From a checkpoint of a small transformer trained on Wikipedia.
Size: 12 layers, width 576, 6 heads of 96, 87.7M parameters.
Each number is 50 + 12 x the weight over its row's rms, rounded and kept within 0 to 99. Layers, rows and columns count from 0. The size before them is the row's rms in percent of the matrix's.

# layer 5 attention output (transposed), 576x576, rms 0.366, rows 410-446, columns 0-95
084:53 60 46 42 56 51 56 61 46 52 31 43 43 49 52 59 65 75 41 48 66 49 44 43 33 47 54 63 29 33 40 59 39 51 55 73 47 37 32 48 46 51 70 56 69 30 39 63 51 46 44 62 55 55 15 57 77 52 32 67 71 62 43 43 52 46 36 60 52 40 48 55 42 42 55 22 81 69 40 44 43 61 61 59 33 68 48 55 49 51 59 62 40 60 59 56
090:85 74 32 46 52 44 59 43 26 42 45 72 56 55 28 65 47 51 65 34 59 51 44 63 55 62 44 51 73 51 26 63 57 50 61 60 40 45 66 49 51 54 50 80 61 30 61 58 50 68 53 37 67 77 39 59 73 44 62 33 55 61 43 42 68 35 76 41 62 42 29 46 55 31 49 65 46 60 31 54 38 71 48 39 50 36 43 58 56 59 51 78 39 42 40 53
088:65 37 55 46 60 73 66 30 68 62 31 65 59 68 22 40 55 32 54 48 54 59 67 55 63 49 41 54 49 52 43 37 52 67 60 47 63 66 55 48 65 63 49 34 58 51 56 48 57 42 50 46 38 46 49 31 46 59 57 78 63 39 35 54 48 47 46 48 37 69 43 48 27 37 52 42 51 49 45 58 44 27 49 39 60 34 34 51 55 63 67 46 48 68 34 50
086:47 53 37 59 46 54 50 35 68 45 57 54 85 34 50 63 59 69 65 65 64 59 60 45 83 48 53 45 38 55 44 65 61 32 42 71 42 51 38 59 49 55 64 32 41 42 48 56 59 55 44 55 56 31 50 44 59 50 63 62 69 61 50 55 42 47 33 37 50 53 78 42 57 40 51 72 62 59 34 45 57 59 53 48 46 40 49 56 54 64 55 61 52 50 42 53
086:54 50 45 33 49 38 33 35 41 61 35 38 56 42 50 45 49 41 42 37 50 56 52 64 43 41 40 45 61 44 60 49 32 72 46 51 43 64 36 62 37 41 68 24 47 62 67 73 37 37 70 44 35 39 62 61 35 50 66 46 55 29 39 57 50 56 56 59 44 45 66 60 68 42 23 40 51 71 54 30 80 55 56 69 63 47 50 45 52 57 39 41 48 41 45 54
086:41 51 52 53 54 52 72 33 55 44 47 38 58 46 65 46 53 36 56 58 74 52 50 55 40 45 38 61 53 67 52 55 31 61 50 59 78 47 50 41 57 36 62 41 44 47 54 35 48 21 86 54 59 51 39 35 42 67 52 57 51 59 31 46 77 57 43 48 49 44 44 31 24 48 39 61 53 50 62 50 46 54 36 44 63 45 31 59 58 46 48 46 47 66 48 64
091:55 58 72 59 49 55 27 52 56 35 68 59 52 37 47 62 46 48 45 41 49 53 40 47 43 55 57 54 59 60 48 50 59 38 60 38 41 65 54 61 50 11 44 44 64 59 34 56 41 57 55 16 59 40 42 59 42 53 52 64 62 39 58 47 57 45 56 64 63 60 67 65 49 35 56 61 44 62 51 33 62 37 59 39 68 54 66 65 52 59 46 39 36 52 31 49
087:41 50 40 47 47 56 50 64 56 44 27 30 67 54 76 80 46 13 54 40 48 36 49 42 44 59 29 87 65 44 59 51 56 46 52 60 58 57 50 42 59 54 73 56 49 45 51 40 28 55 46 54 51 53 59 57 68 36 39 46 42 50 50 39 36 59 65 69 26 45 44 49 72 33 64 62 70 48 48 59 58 40 53 42 52 53 65 53 82 40 29 67 52 61 54 43
087:54 36 42 56 49 51 31 64 46 57 45 47 28 59 38 43 28 55 53 21 67 29 81 46 58 44 32 48 40 62 61 54 44 37 49 67 57 61 51 51 36 57 36 43 52 44 64 36 51 42 52 59 39 57 52 56 36 39 32 47 60 45 59 72 67 67 75 54 55 39 34 47 52 41 52 34 39 62 56 65 35 64 46 56 48 39 52 51 43 46 39 66 45 64 62 39
085:59 50 51 62 51 59 51 30 41 52 83 46 70 68 73 51 42 46 50 56 44 55 52 51 41 50 43 28 56 31 59 46 61 37 47 53 53 33 57 30 41 31 40 61 32 81 51 46 50 55 45 50 63 36 55 45 58 50 32 59 50 30 65 53 57 68 32 70 80 48 56 54 53 37 59 57 42 34 51 52 54 49 45 38 60 64 47 35 54 56 43 46 54 65 72 41
082:68 50 71 40 59 40 34 61 27 39 31 65 62 57 66 50 37 40 35 44 67 54 50 50 74 64 61 45 40 42 45 51 41 29 51 54 58 34 37 43 58 62 44 47 37 64 65 61 47 47 59 34 52 40 47 39 49 58 59 46 57 53 70 60 41 68 55 39 50 49 43 54 37 43 41 49 36 51 44 26 50 49 28 40 69 50 62 58 32 46 42 58 42 37 53 52
086:70 62 55 42 38 49 46 42 34 43 68 52 62 61 31 65 53 44 31 52 70 37 65 81 44 55 48 34 38 53 48 54 39 61 37 62 52 56 20 66 57 65 50 56 46 59 48 55 66 45 46 50 47 17 66 45 48 34 76 46 51 42 58 42 44 53 40 70 63 29 25 58 68 56 29 50 29 47 43 87 21 70 50 57 34 31 38 47 41 53 29 62 47 41 32 54
086:31 26 44 47 44 47 63 64 57 49 50 51 41 52 56 54 54 54 38 54 42 57 35 47 57 45 61 44 45 37 51 77 58 50 27 44 65 74 61 32 57 52 64 45 46 39 46 44 43 44 45 52 57 36 49 59 40 63 46 56 53 62 52 47 49 50 58 22 36 51 58 48 64 68 36 55 63 68 60 64 48 39 36 40 50 47 46 41 43 66 74 43 72 37 28 58
080:59 54 55 43 49 40 53 75 50 67 43 42 49 53 67 46 50 54 67 61 19 51 49 31 52 38 56 65 67 57 40 57 40 63 44 38 42 22 69 29 42 44 64 44 68 36 53 48 46 57 61 64 55 66 53 42 67 42 50 53 50 57 37 27 39 56 51 31 39 58 58 41 69 43 45 35 61 26 63 54 67 34 61 44 66 48 65 59 72 65 53 51 72 73 70 58
089:64 44 50 44 51 27 46 60 57 59 67 57 56 50 53 43 18 38 68 54 59 55 61 41 53 54 54 41 40 61 68 45 32 63 62 58 53 32 62 55 49 45 32 52 58 57 54 72 27 42 37 57 40 57 54 53 44 49 47 62 53 50 29 45 56 45 40 79 77 68 29 44 49 60 41 49 49 46 52 47 43 61 68 60 35 78 64 38 47 60 52 48 45 30 42 55
089:49 51 64 58 51 41 45 42 41 60 54 50 42 61 59 63 46 57 38 39 26 72 51 59 62 66 47 59 67 61 52 43 47 45 36 56 60 67 52 48 61 47 50 40 49 50 46 47 38 57 63 37 31 36 21 69 34 38 42 52 38 58 41 66 63 66 58 44 43 66 54 51 59 36 59 32 52 39 52 52 29 41 42 41 39 70 53 49 72 32 40 55 30 73 58 39
081:57 39 59 46 63 49 51 49 83 69 62 38 50 44 37 74 51 48 50 54 52 48 50 69 45 42 59 48 59 35 58 55 49 26 56 48 49 57 73 54 61 38 26 59 40 55 36 64 41 57 66 61 58 49 41 42 48 35 45 46 36 36 55 65 70 40 41 64 61 64 33 54 45 78 50 46 41 52 37 53 44 42 54 74 42 41 59 44 54 63 52 54 36 57 35 37
088:78 59 34 51 63 38 39 54 42 58 39 35 34 56 53 47 55 51 53 41 77 41 60 52 61 55 50 39 65 62 37 52 62 61 39 41 52 53 56 30 41 31 60 20 61 65 59 55 49 35 61 31 45 37 73 64 49 70 59 64 54 56 33 48 52 68 55 32 53 64 64 51 52 33 26 32 56 43 59 47 52 40 57 52 43 55 56 67 62 34 59 34 48 43 45 47
086:32 34 68 62 48 68 41 60 65 36 37 52 62 70 58 36 51 58 51 67 52 42 45 65 36 49 45 59 35 49 36 54 49 66 57 41 62 59 45 31 51 46 51 46 40 58 56 31 32 19 45 53 68 47 58 44 56 47 70 42 52 57 61 51 65 34 45 55 42 49 72 40 71 59 46 32 39 43 44 56 70 60 39 54 71 69 43 36 56 39 42 44 46 50 47 70
087:50 34 38 51 50 42 60 66 34 39 55 49 62 41 34 61 46 45 49 64 56 58 50 64 55 33 42 65 40 30 54 47 62 45 64 49 44 37 52 46 40 52 57 36 48 38 59 48 48 37 51 28 22 52 52 48 46 43 39 64 80 60 40 46 51 23 60 40 45 59 55 38 37 58 30 39 50 60 36 67 38 54 45 28 34 40 39 41 26 69 67 62 42 47 43 52
083:58 72 56 41 37 55 48 52 30 50 39 51 54 52 44 61 65 54 33 50 35 49 32 28 49 40 32 29 49 55 68 50 54 24 41 67 51 25 45 65 45 51 47 26 51 42 41 55 47 48 58 34 66 45 55 28 86 57 56 34 17 45 24 55 60 46 41 59 35 55 37 56 38 59 52 47 40 49 31 55 74 61 63 69 22 66 58 42 41 56 68 52 54 58 49 65
089:63 47 57 43 39 60 52 49 45 46 66 26 49 57 21 05 46 38 61 45 62 43 49 52 35 42 45 25 58 42 51 55 38 45 58 41 47 69 62 38 45 35 42 49 33 61 73 40 48 42 40 33 44 25 37 56 52 49 50 87 43 51 51 50 37 55 56 52 73 62 54 50 60 48 20 52 41 63 33 33 54 35 51 56 48 45 51 59 33 54 40 40 41 26 73 39
086:55 46 46 53 47 50 35 35 70 43 45 53 53 49 40 64 40 41 63 50 39 46 49 67 38 65 59 49 53 47 32 75 38 60 43 67 42 36 46 38 44 30 57 48 58 68 47 46 48 41 31 57 61 49 62 54 33 38 45 91 56 34 51 34 57 45 62 48 51 61 40 48 55 42 33 35 50 40 55 64 40 64 43 47 67 51 71 51 54 42 66 56 45 38 39 45
086:44 56 41 71 28 50 43 57 63 25 18 74 61 51 59 82 34 49 47 50 78 59 48 61 61 43 61 63 52 44 49 41 54 40 38 48 69 58 51 66 46 59 49 39 46 50 41 59 38 39 33 47 59 38 30 56 35 46 70 60 44 60 48 31 46 63 33 60 37 44 39 47 59 57 62 50 56 46 56 46 63 45 37 53 45 60 36 42 33 35 59 54 54 33 40 61
085:35 39 47 43 61 58 73 39 48 50 31 51 34 23 74 51 23 53 39 41 59 58 37 58 40 37 78 48 52 27 44 66 47 59 68 51 59 47 52 37 57 35 57 57 61 43 59 34 56 39 37 27 47 34 44 45 55 53 67 58 51 50 56 75 52 63 27 59 67 79 50 32 33 42 38 41 33 20 74 37 50 54 27 33 40 57 29 46 65 49 73 38 47 46 51 35
094:27 55 49 35 53 41 49 47 46 45 73 40 29 57 33 45 63 49 67 61 37 49 58 57 34 42 27 38 38 54 45 36 61 47 45 44 55 63 42 69 68 55 38 47 66 60 61 46 51 48 56 50 44 61 50 43 59 42 42 55 62 49 60 48 59 62 36 46 47 37 30 53 40 52 42 63 52 55 62 61 45 50 60 51 55 46 74 46 48 69 49 63 39 33 36 42
088:63 44 75 34 82 50 67 58 51 39 59 66 49 36 48 26 56 41 45 30 56 56 36 52 62 48 41 39 49 63 52 31 56 46 44 46 38 40 67 45 71 33 54 51 22 41 38 68 29 51 56 67 63 65 32 39 43 55 45 51 44 58 49 73 68 63 48 44 64 53 36 41 30 49 63 53 45 56 51 45 43 39 62 68 55 37 67 58 63 48 68 40 36 46 37 46
085:38 59 33 54 37 34 40 30 58 55 50 40 47 63 39 30 49 55 45 37 40 56 46 39 56 40 48 46 53 49 40 51 55 65 61 39 47 35 48 75 48 52 61 24 55 64 61 56 42 53 50 39 39 48 59 31 25 41 39 38 58 73 69 48 48 40 39 24 40 42 43 41 65 75 50 53 60 77 32 58 56 54 51 58 65 43 48 45 63 32 62 47 50 53 46 59
085:41 39 42 57 43 43 35 48 65 50 59 55 48 22 44 38 37 57 54 54 56 40 63 28 38 70 39 54 69 51 52 38 61 36 24 49 50 43 45 42 72 69 48 59 47 31 39 58 43 48 51 69 65 68 60 52 51 43 61 38 78 53 59 58 39 58 45 55 47 60 63 51 55 65 58 48 51 50 65 44 52 54 58 52 50 75 45 43 46 40 60 47 40 47 49 20
088:63 44 46 47 23 58 43 68 43 48 44 54 51 39 56 31 67 42 50 61 49 70 66 34 40 44 58 54 42 44 49 49 56 48 57 46 49 46 62 38 49 39 55 46 51 62 42 55 44 32 46 44 42 71 43 46 51 23 50 33 55 50 56 65 62 67 66 33 36 41 43 52 64 77 62 59 62 38 54 80 46 46 44 62 50 50 60 14 59 51 62 54 50 52 61 18
092:21 52 18 33 65 45 56 52 40 52 52 53 52 49 68 66 34 59 38 30 71 42 44 56 51 59 38 60 40 59 63 57 66 54 53 33 56 42 46 62 62 74 47 61 70 43 50 55 52 29 30 33 64 51 44 48 58 54 54 60 61 56 58 35 51 48 56 38 59 41 42 53 49 43 42 69 36 48 32 62 61 27 40 41 63 60 65 33 44 68 55 64 46 24 54 44
089:56 68 59 44 33 26 29 32 57 45 39 37 45 65 30 49 29 56 65 51 56 42 59 53 58 57 54 43 52 38 53 55 47 70 58 53 57 65 56 35 70 56 59 53 36 39 58 61 35 43 41 56 31 48 47 55 33 51 62 47 49 31 34 56 64 47 40 66 42 35 66 59 43 51 31 54 44 53 43 45 49 52 45 48 52 29 31 60 31 37 42 64 30 41 48 57
087:65 62 32 43 70 24 38 44 48 57 62 43 43 69 41 48 45 45 39 48 54 43 40 54 55 52 59 59 49 43 47 47 56 48 42 51 39 32 61 37 61 66 48 53 55 53 36 34 62 48 30 49 51 48 43 29 50 41 55 64 60 29 38 55 61 71 32 28 44 17 61 51 48 56 26 51 56 56 44 72 32 50 46 67 56 42 34 44 50 54 61 83 52 50 59 48
089:47 73 67 50 71 38 43 28 60 41 43 41 54 62 61 45 43 59 36 50 53 47 52 44 64 58 47 57 67 53 55 38 60 49 48 49 75 62 55 64 45 34 64 51 61 56 29 52 24 46 40 56 57 50 41 53 76 41 47 64 63 44 56 59 38 64 58 58 62 54 49 67 53 27 38 67 44 41 64 39 45 63 60 37 64 47 70 42 39 33 55 65 56 36 51 54
083:23 40 90 67 36 60 61 50 52 54 52 28 52 54 48 30 47 34 54 36 56 79 40 35 37 55 37 30 55 30 61 40 39 48 62 50 38 43 30 56 64 44 50 78 64 59 55 42 59 43 56 39 77 33 34 44 63 58 60 37 52 72 46 61 36 36 40 56 56 48 49 38 42 47 35 35 33 69 58 68 53 58 57 50 47 54 49 86 44 40 69 41 57 72 46 51
085:47 43 51 51 43 56 83 43 62 42 99 52 51 80 46 52 37 65 63 55 46 62 32 44 35 49 39 54 49 41 70 35 57 49 68 37 61 44 56 38 51 57 49 58 50 64 69 30 63 40 44 38 53 43 42 67 63 63 34 38 65 56 44 41 42 33 26 40 17 45 63 61 32 66 38 43 47 67 40 57 44 48 53 47 58 50 36 50 40 47 54 61 58 51 76 53
092:50 51 38 39 57 73 64 41 46 51 54 65 50 39 59 60 48 34 52 73 51 49 53 49 50 56 47 54 52 51 34 46 56 38 54 58 44 30 40 67 58 37 60 52 38 40 54 53 52 22 46 54 48 47 66 62 39 67 48 56 41 48 57 55 87 34 41 41 39 40 44 51 61 53 56 41 88 49 43 41 81 49 40 45 29 45 48 45 39 32 59 43 39 44 46 58
# layer 5 attention value, 576x576, rms 0.116, rows 411-446, columns 0-95
096:54 77 69 47 40 48 52 68 49 41 43 55 38 50 45 55 39 76 41 36 19 54 68 58 30 42 31 38 50 57 47 35 82 43 52 50 55 44 37 52 43 42 45 31 41 66 61 68 39 57 69 57 58 31 57 42 61 58 48 71 40 65 43 35 36 50 51 50 48 50 78 57 52 47 45 44 54 54 59 43 36 66 47 49 44 43 29 59 46 54 39 75 58 51 48 48
091:32 44 64 58 42 67 51 24 53 68 38 53 41 47 54 32 64 35 79 43 36 51 41 45 44 42 51 47 51 76 45 65 32 62 54 59 51 53 41 62 38 60 53 50 31 42 53 58 45 44 62 58 41 49 31 58 42 50 39 44 46 58 40 69 54 37 55 69 45 57 57 59 59 62 61 41 45 67 28 39 44 60 47 53 48 38 57 40 64 50 39 46 46 84 47 50
092:32 39 60 44 37 45 54 32 45 67 48 20 60 53 37 68 39 37 38 29 40 57 53 62 35 50 50 61 62 55 52 71 44 57 52 49 73 38 44 41 39 73 43 50 38 65 56 76 44 58 41 55 45 65 54 56 67 31 22 37 53 69 45 42 47 61 69 42 50 46 57 69 49 58 59 50 31 39 45 42 49 84 33 30 37 53 52 51 61 49 33 46 58 79 54 52
091:25 37 40 57 37 46 48 70 37 46 37 67 40 46 21 49 56 38 56 44 42 59 47 56 70 48 73 44 34 71 29 75 62 43 67 58 43 45 64 36 51 67 62 57 57 55 69 58 46 40 47 66 55 35 37 46 27 54 57 44 55 68 48 45 46 40 55 47 53 33 36 54 49 67 68 38 52 37 40 66 47 51 61 50 50 60 55 49 52 38 44 47 45 57 54 44
091:65 67 52 49 42 50 35 62 70 53 55 68 68 25 50 62 55 39 70 46 77 59 65 46 52 69 71 41 55 66 28 43 45 61 30 32 43 60 52 70 47 55 49 63 61 47 54 60 57 53 42 32 20 68 55 42 44 48 51 49 27 52 44 65 46 56 60 59 71 38 44 53 48 68 30 48 60 59 49 64 67 41 57 55 42 53 41 41 41 54 63 45 39 67 47 59
100:47 31 55 48 40 52 55 55 52 28 45 44 34 65 36 34 54 41 80 60 51 60 48 42 51 69 43 47 53 64 54 46 37 56 69 46 37 58 51 72 41 42 33 63 70 76 50 43 52 39 25 58 34 48 43 46 62 54 54 56 54 56 47 56 44 48 47 40 41 52 47 52 57 52 49 34 70 45 42 43 31 40 60 40 36 65 59 29 53 37 68 26 56 56 35 53
091:42 58 42 44 41 49 38 38 47 46 52 46 51 52 91 43 46 66 51 60 46 76 43 58 72 47 64 46 64 46 59 28 36 76 51 40 61 56 50 63 60 52 63 50 52 42 39 46 39 55 46 50 58 48 44 39 66 42 57 52 58 52 59 51 59 46 49 62 49 36 50 51 44 60 51 58 40 58 18 52 47 47 46 43 33 57 45 36 39 62 39 38 55 60 69 65
089:67 53 64 44 43 42 37 47 66 58 45 43 72 50 47 47 72 52 42 47 40 34 41 47 57 75 40 75 51 50 18 48 49 54 64 47 47 62 60 41 58 50 44 65 42 78 60 42 51 37 82 57 46 39 32 57 41 43 63 47 71 36 60 22 46 40 36 66 58 68 65 57 49 66 64 44 46 58 39 40 50 53 59 52 46 44 43 60 67 54 49 61 42 50 63 43
092:56 36 36 53 41 26 21 47 37 49 53 60 68 64 44 59 43 82 39 45 43 61 61 71 62 63 46 57 63 46 36 28 61 35 30 49 38 50 46 39 35 75 54 54 54 53 31 57 39 66 49 56 59 44 71 53 61 45 35 47 59 65 45 46 43 53 50 66 56 48 51 40 33 59 49 28 52 39 45 58 58 55 57 29 51 50 44 51 54 41 59 54 50 57 47 53
089:55 48 62 51 62 55 41 47 54 55 29 23 49 47 24 26 51 57 56 38 33 39 43 42 39 50 58 51 67 62 37 55 55 50 50 80 44 61 45 47 27 58 62 27 59 60 60 51 39 72 60 54 47 38 64 49 44 42 68 54 60 62 59 39 32 30 35 51 69 61 35 61 44 47 64 39 55 34 40 69 54 34 74 68 43 38 61 60 56 32 28 63 78 54 58 58
090:50 68 51 61 55 33 56 35 36 67 44 63 65 29 19 50 54 59 62 54 32 27 72 50 43 41 35 43 48 79 46 56 39 50 40 51 65 41 36 48 75 58 58 56 27 59 63 54 57 41 53 68 50 43 48 51 53 31 53 52 51 48 62 49 49 57 22 54 80 58 63 61 55 68 65 57 33 47 59 31 50 52 46 56 34 35 37 34 49 53 58 56 42 55 49 39
093:58 33 70 52 36 52 56 40 49 67 37 47 49 56 68 45 79 41 62 44 32 74 61 57 59 57 50 31 39 58 53 44 55 61 54 55 47 27 69 52 31 55 42 30 65 34 59 49 46 69 41 47 37 31 43 56 57 50 36 34 57 44 56 58 54 34 67 34 53 52 38 54 59 48 65 51 48 63 36 40 34 42 49 58 51 52 56 46 58 46 44 40 36 38 49 35
085:58 62 69 40 62 44 35 71 52 49 53 56 46 39 60 32 50 60 61 47 63 52 46 53 43 69 37 29 53 51 48 81 43 43 56 56 60 57 49 46 49 53 69 62 61 50 61 39 71 53 45 53 56 47 75 34 45 79 65 49 43 37 78 48 49 34 51 51 73 30 49 26 23 67 36 36 39 68 44 48 44 41 47 38 45 53 52 24 44 47 49 43 71 44 61 54
094:44 60 36 40 39 53 38 46 37 39 39 46 50 45 44 50 31 54 58 69 39 59 52 33 46 61 65 65 33 50 55 55 57 43 35 46 50 65 53 57 45 42 44 64 24 45 46 54 56 56 66 65 61 57 47 43 56 43 59 66 54 54 47 55 62 35 63 69 35 38 46 67 52 54 47 41 47 59 52 34 60 43 74 37 51 41 83 37 38 44 39 74 52 53 61 51
093:39 34 35 50 45 36 54 43 40 69 37 39 52 24 55 43 52 37 25 49 46 55 11 30 45 36 61 36 53 66 32 58 33 59 59 53 51 51 48 44 56 65 44 57 50 22 33 48 37 30 43 76 68 56 40 46 43 25 45 54 46 46 51 37 78 51 42 30 47 43 66 44 36 67 22 44 36 45 53 60 49 63 57 57 58 18 45 75 64 62 36 42 59 51 57 32
094:32 48 55 29 46 49 62 53 44 42 46 54 42 77 75 59 72 68 59 45 38 47 60 41 64 51 28 48 43 25 65 39 29 52 43 66 43 48 72 64 54 77 49 54 51 45 43 21 52 39 32 50 55 24 59 13 81 55 39 29 37 61 66 48 53 54 53 33 33 50 47 31 37 67 42 58 46 49 58 57 54 35 42 44 59 61 45 42 55 47 81 50 52 53 21 62
095:61 54 40 36 44 66 56 47 53 53 53 68 39 48 44 40 40 41 60 50 45 83 47 52 38 38 50 41 58 66 59 37 61 45 71 72 55 32 59 85 49 39 40 55 52 54 38 48 38 43 60 63 41 48 65 54 63 61 39 58 44 70 28 32 57 51 52 71 36 46 40 64 38 44 41 44 31 61 59 71 46 49 29 48 44 62 47 63 57 41 49 21 43 37 47 59
090:36 50 49 45 52 64 40 59 44 48 47 48 33 51 54 57 65 72 48 45 33 59 40 56 57 62 63 45 53 44 51 60 41 87 55 42 65 49 44 58 49 61 49 37 42 26 48 37 37 41 39 46 63 35 37 63 66 36 57 42 48 30 65 64 38 26 56 51 24 51 56 49 49 31 54 48 54 63 39 55 34 52 67 50 41 47 46 35 51 56 51 36 40 37 42 67
089:47 56 56 43 23 73 44 67 32 56 54 51 62 68 52 41 43 45 61 66 63 50 37 52 66 69 51 56 68 68 53 28 49 60 29 49 54 56 50 28 28 73 32 37 35 67 31 42 28 49 48 58 62 50 36 49 70 71 41 53 44 49 60 73 43 59 41 72 44 60 41 43 59 61 37 35 53 29 64 31 58 50 76 63 54 68 39 63 62 37 21 34 44 59 44 84
089:56 73 41 50 48 40 35 46 51 57 41 35 51 66 38 43 37 65 75 50 48 56 75 70 34 44 24 15 59 27 57 34 76 37 67 59 58 45 40 63 36 46 52 89 57 43 46 50 35 32 48 49 49 34 29 43 70 44 78 58 47 50 42 60 46 62 39 52 68 30 50 58 50 39 57 36 62 55 59 37 38 30 54 42 43 61 46 44 55 67 56 54 43 53 55 45
096:53 33 60 54 41 72 50 42 37 43 42 47 60 52 35 74 69 52 45 57 25 64 31 45 30 43 69 74 67 74 46 35 40 61 39 55 48 45 58 52 48 50 68 61 51 52 48 59 45 60 63 57 47 50 39 63 45 57 66 60 60 75 54 69 36 60 30 65 46 54 46 65 41 28 45 43 56 67 65 66 55 47 58 48 58 43 69 60 62 51 50 48 56 60 39 32
092:51 47 41 57 37 65 73 61 55 53 65 61 40 62 46 43 63 38 35 38 44 44 37 39 60 45 62 58 63 70 50 53 55 57 59 36 47 46 72 55 38 57 25 57 57 56 67 44 83 49 45 35 57 54 43 54 44 43 54 28 29 55 59 53 41 51 44 48 35 23 58 40 48 56 48 57 50 56 48 52 35 63 37 78 48 64 38 44 35 36 43 37 43 60 54 42
094:60 68 41 46 64 62 66 50 57 50 45 34 67 29 44 75 56 46 47 82 67 46 58 62 38 32 67 32 56 62 59 45 49 67 32 39 58 57 54 55 37 38 32 56 59 64 59 48 38 38 52 54 31 53 51 58 67 41 60 46 54 43 37 63 27 56 48 23 40 39 59 74 74 46 42 73 42 49 56 37 53 48 58 63 41 48 53 60 47 61 49 52 52 56 64 60
088:63 43 39 56 33 63 38 46 43 75 52 27 46 41 53 66 70 66 39 63 65 53 55 60 48 46 50 56 50 40 45 38 36 37 39 46 50 56 52 53 40 55 45 29 54 46 48 68 45 34 48 56 46 42 74 59 46 49 48 31 35 68 50 45 40 64 21 38 42 34 22 76 70 67 41 49 42 36 49 36 66 24 68 75 56 39 58 59 60 64 56 42 33 42 44 43
102:45 53 44 50 44 30 29 24 53 43 47 28 74 19 36 52 46 37 62 79 56 47 33 48 51 48 33 45 45 59 54 49 60 59 59 43 47 48 39 37 57 51 61 34 37 42 59 46 50 56 52 61 44 60 42 45 47 33 55 59 64 61 54 61 55 53 42 40 44 57 53 35 34 41 70 54 53 40 70 53 40 46 39 50 75 38 24 53 39 38 40 76 44 48 74 52
095:61 60 29 54 41 41 63 40 57 44 47 49 46 43 68 65 41 46 68 54 46 45 49 36 49 60 44 54 31 39 46 25 54 64 50 49 70 63 36 65 55 52 53 56 50 54 62 27 62 50 63 32 38 37 34 33 50 40 59 37 53 42 38 56 48 26 69 41 61 46 34 23 60 50 52 40 50 37 66 50 68 45 34 70 31 63 39 38 53 47 71 39 48 62 64 60
094:53 58 56 55 58 55 62 66 71 70 64 44 36 69 35 63 63 56 37 54 39 43 42 49 61 43 43 49 49 41 50 61 48 23 48 50 45 46 46 36 47 53 54 44 53 38 62 57 64 25 38 62 81 65 41 65 32 47 43 56 41 32 59 41 42 32 48 28 46 74 42 45 55 48 81 64 43 50 53 72 32 66 50 42 54 42 51 50 42 48 55 60 44 35 23 37
091:55 58 32 41 38 68 68 41 65 36 54 51 70 64 50 77 70 67 60 52 50 34 40 46 67 46 57 56 54 55 47 55 57 42 33 55 55 54 58 48 55 72 53 50 52 38 49 59 60 69 66 37 46 49 68 50 45 45 54 46 84 72 53 55 34 63 61 49 25 54 49 60 60 65 51 67 41 50 47 54 44 55 39 33 47 62 63 61 56 51 47 57 50 52 30 51
092:44 61 75 57 66 46 69 36 55 63 47 44 62 52 39 40 49 49 40 53 51 60 26 38 53 51 40 44 49 61 41 46 46 56 40 27 63 45 46 35 26 23 64 64 68 46 64 60 40 49 49 38 58 68 56 41 73 79 37 71 56 37 54 48 31 55 42 35 52 58 56 55 52 37 45 68 75 44 55 41 59 41 45 45 51 42 41 39 52 38 42 65 55 44 55 67
092:49 33 52 61 70 50 57 52 52 43 37 64 46 60 40 51 59 44 35 67 35 20 43 46 38 40 33 57 45 77 33 66 33 37 49 63 19 59 64 45 51 42 56 48 55 37 56 64 32 51 42 60 52 41 41 64 64 63 27 53 49 51 64 65 75 41 53 30 48 48 43 51 76 29 51 57 74 53 37 57 48 54 62 64 52 40 76 61 73 40 56 83 55 46 43 48
094:45 45 41 39 45 47 48 45 37 52 38 63 47 61 48 40 57 34 42 39 60 47 53 36 41 66 69 67 57 62 32 57 61 41 32 42 48 62 34 67 84 53 48 36 47 51 39 24 60 35 49 66 61 42 53 43 35 59 38 49 50 47 39 63 66 46 40 82 39 60 34 57 48 67 53 57 46 43 36 62 43 41 51 61 48 36 58 59 49 30 31 48 41 63 32 42
092:75 46 45 63 56 31 72 46 42 50 25 60 59 50 46 34 57 43 51 34 64 39 65 56 59 56 60 39 37 58 55 60 48 43 53 58 48 60 48 40 57 26 40 46 54 33 46 34 62 72 55 44 53 54 45 53 44 57 44 67 41 44 48 47 60 61 40 55 42 27 39 52 33 56 56 53 47 32 54 54 32 56 46 60 59 46 48 51 57 41 38 79 24 43 55 35
094:62 44 28 56 60 68 51 56 44 41 41 65 49 46 45 45 61 46 44 53 53 37 56 54 51 31 71 55 38 60 46 56 50 47 45 55 60 52 37 52 58 52 37 41 25 60 50 53 60 44 53 59 47 31 46 51 43 66 72 31 55 59 30 32 42 77 55 72 67 39 66 58 43 54 66 48 38 35 27 47 57 29 56 49 55 54 43 57 57 57 39 67 59 70 42 38
089:58 39 62 42 34 55 65 42 69 62 39 52 70 38 56 76 55 63 80 46 58 34 43 52 43 48 59 47 52 44 44 50 66 73 37 51 37 35 60 50 23 52 38 49 46 53 59 44 72 48 55 43 18 54 42 60 43 33 61 70 44 58 48 37 55 52 39 40 52 44 51 72 52 36 36 28 38 43 64 52 51 60 40 43 45 39 62 32 21 59 38 49 41 56 46 35
091:51 41 51 64 59 20 39 63 25 55 44 48 43 59 55 40 66 47 52 47 43 45 50 62 58 41 60 46 45 65 33 53 53 59 51 67 34 63 44 45 58 72 50 37 39 50 09 55 32 44 50 47 54 53 38 29 52 56 28 47 44 30 71 50 61 43 56 34 56 73 34 39 41 58 28 46 49 56 61 52 44 47 54 43 79 38 32 69 52 40 52 56 69 45 54 45
096:45 51 62 42 30 38 40 46 43 41 49 24 38 41 44 30 43 41 52 56 63 44 68 40 67 44 45 37 26 50 54 31 41 47 39 61 49 64 35 36 44 51 41 36 78 33 55 59 45 32 56 29 30 54 60 39 62 39 35 67 62 38 59 62 48 51 56 25 52 37 48 40 40 48 55 74 48 39 45 43 48 53 58 69 63 54 49 50 40 59 63 52 58 53 60 44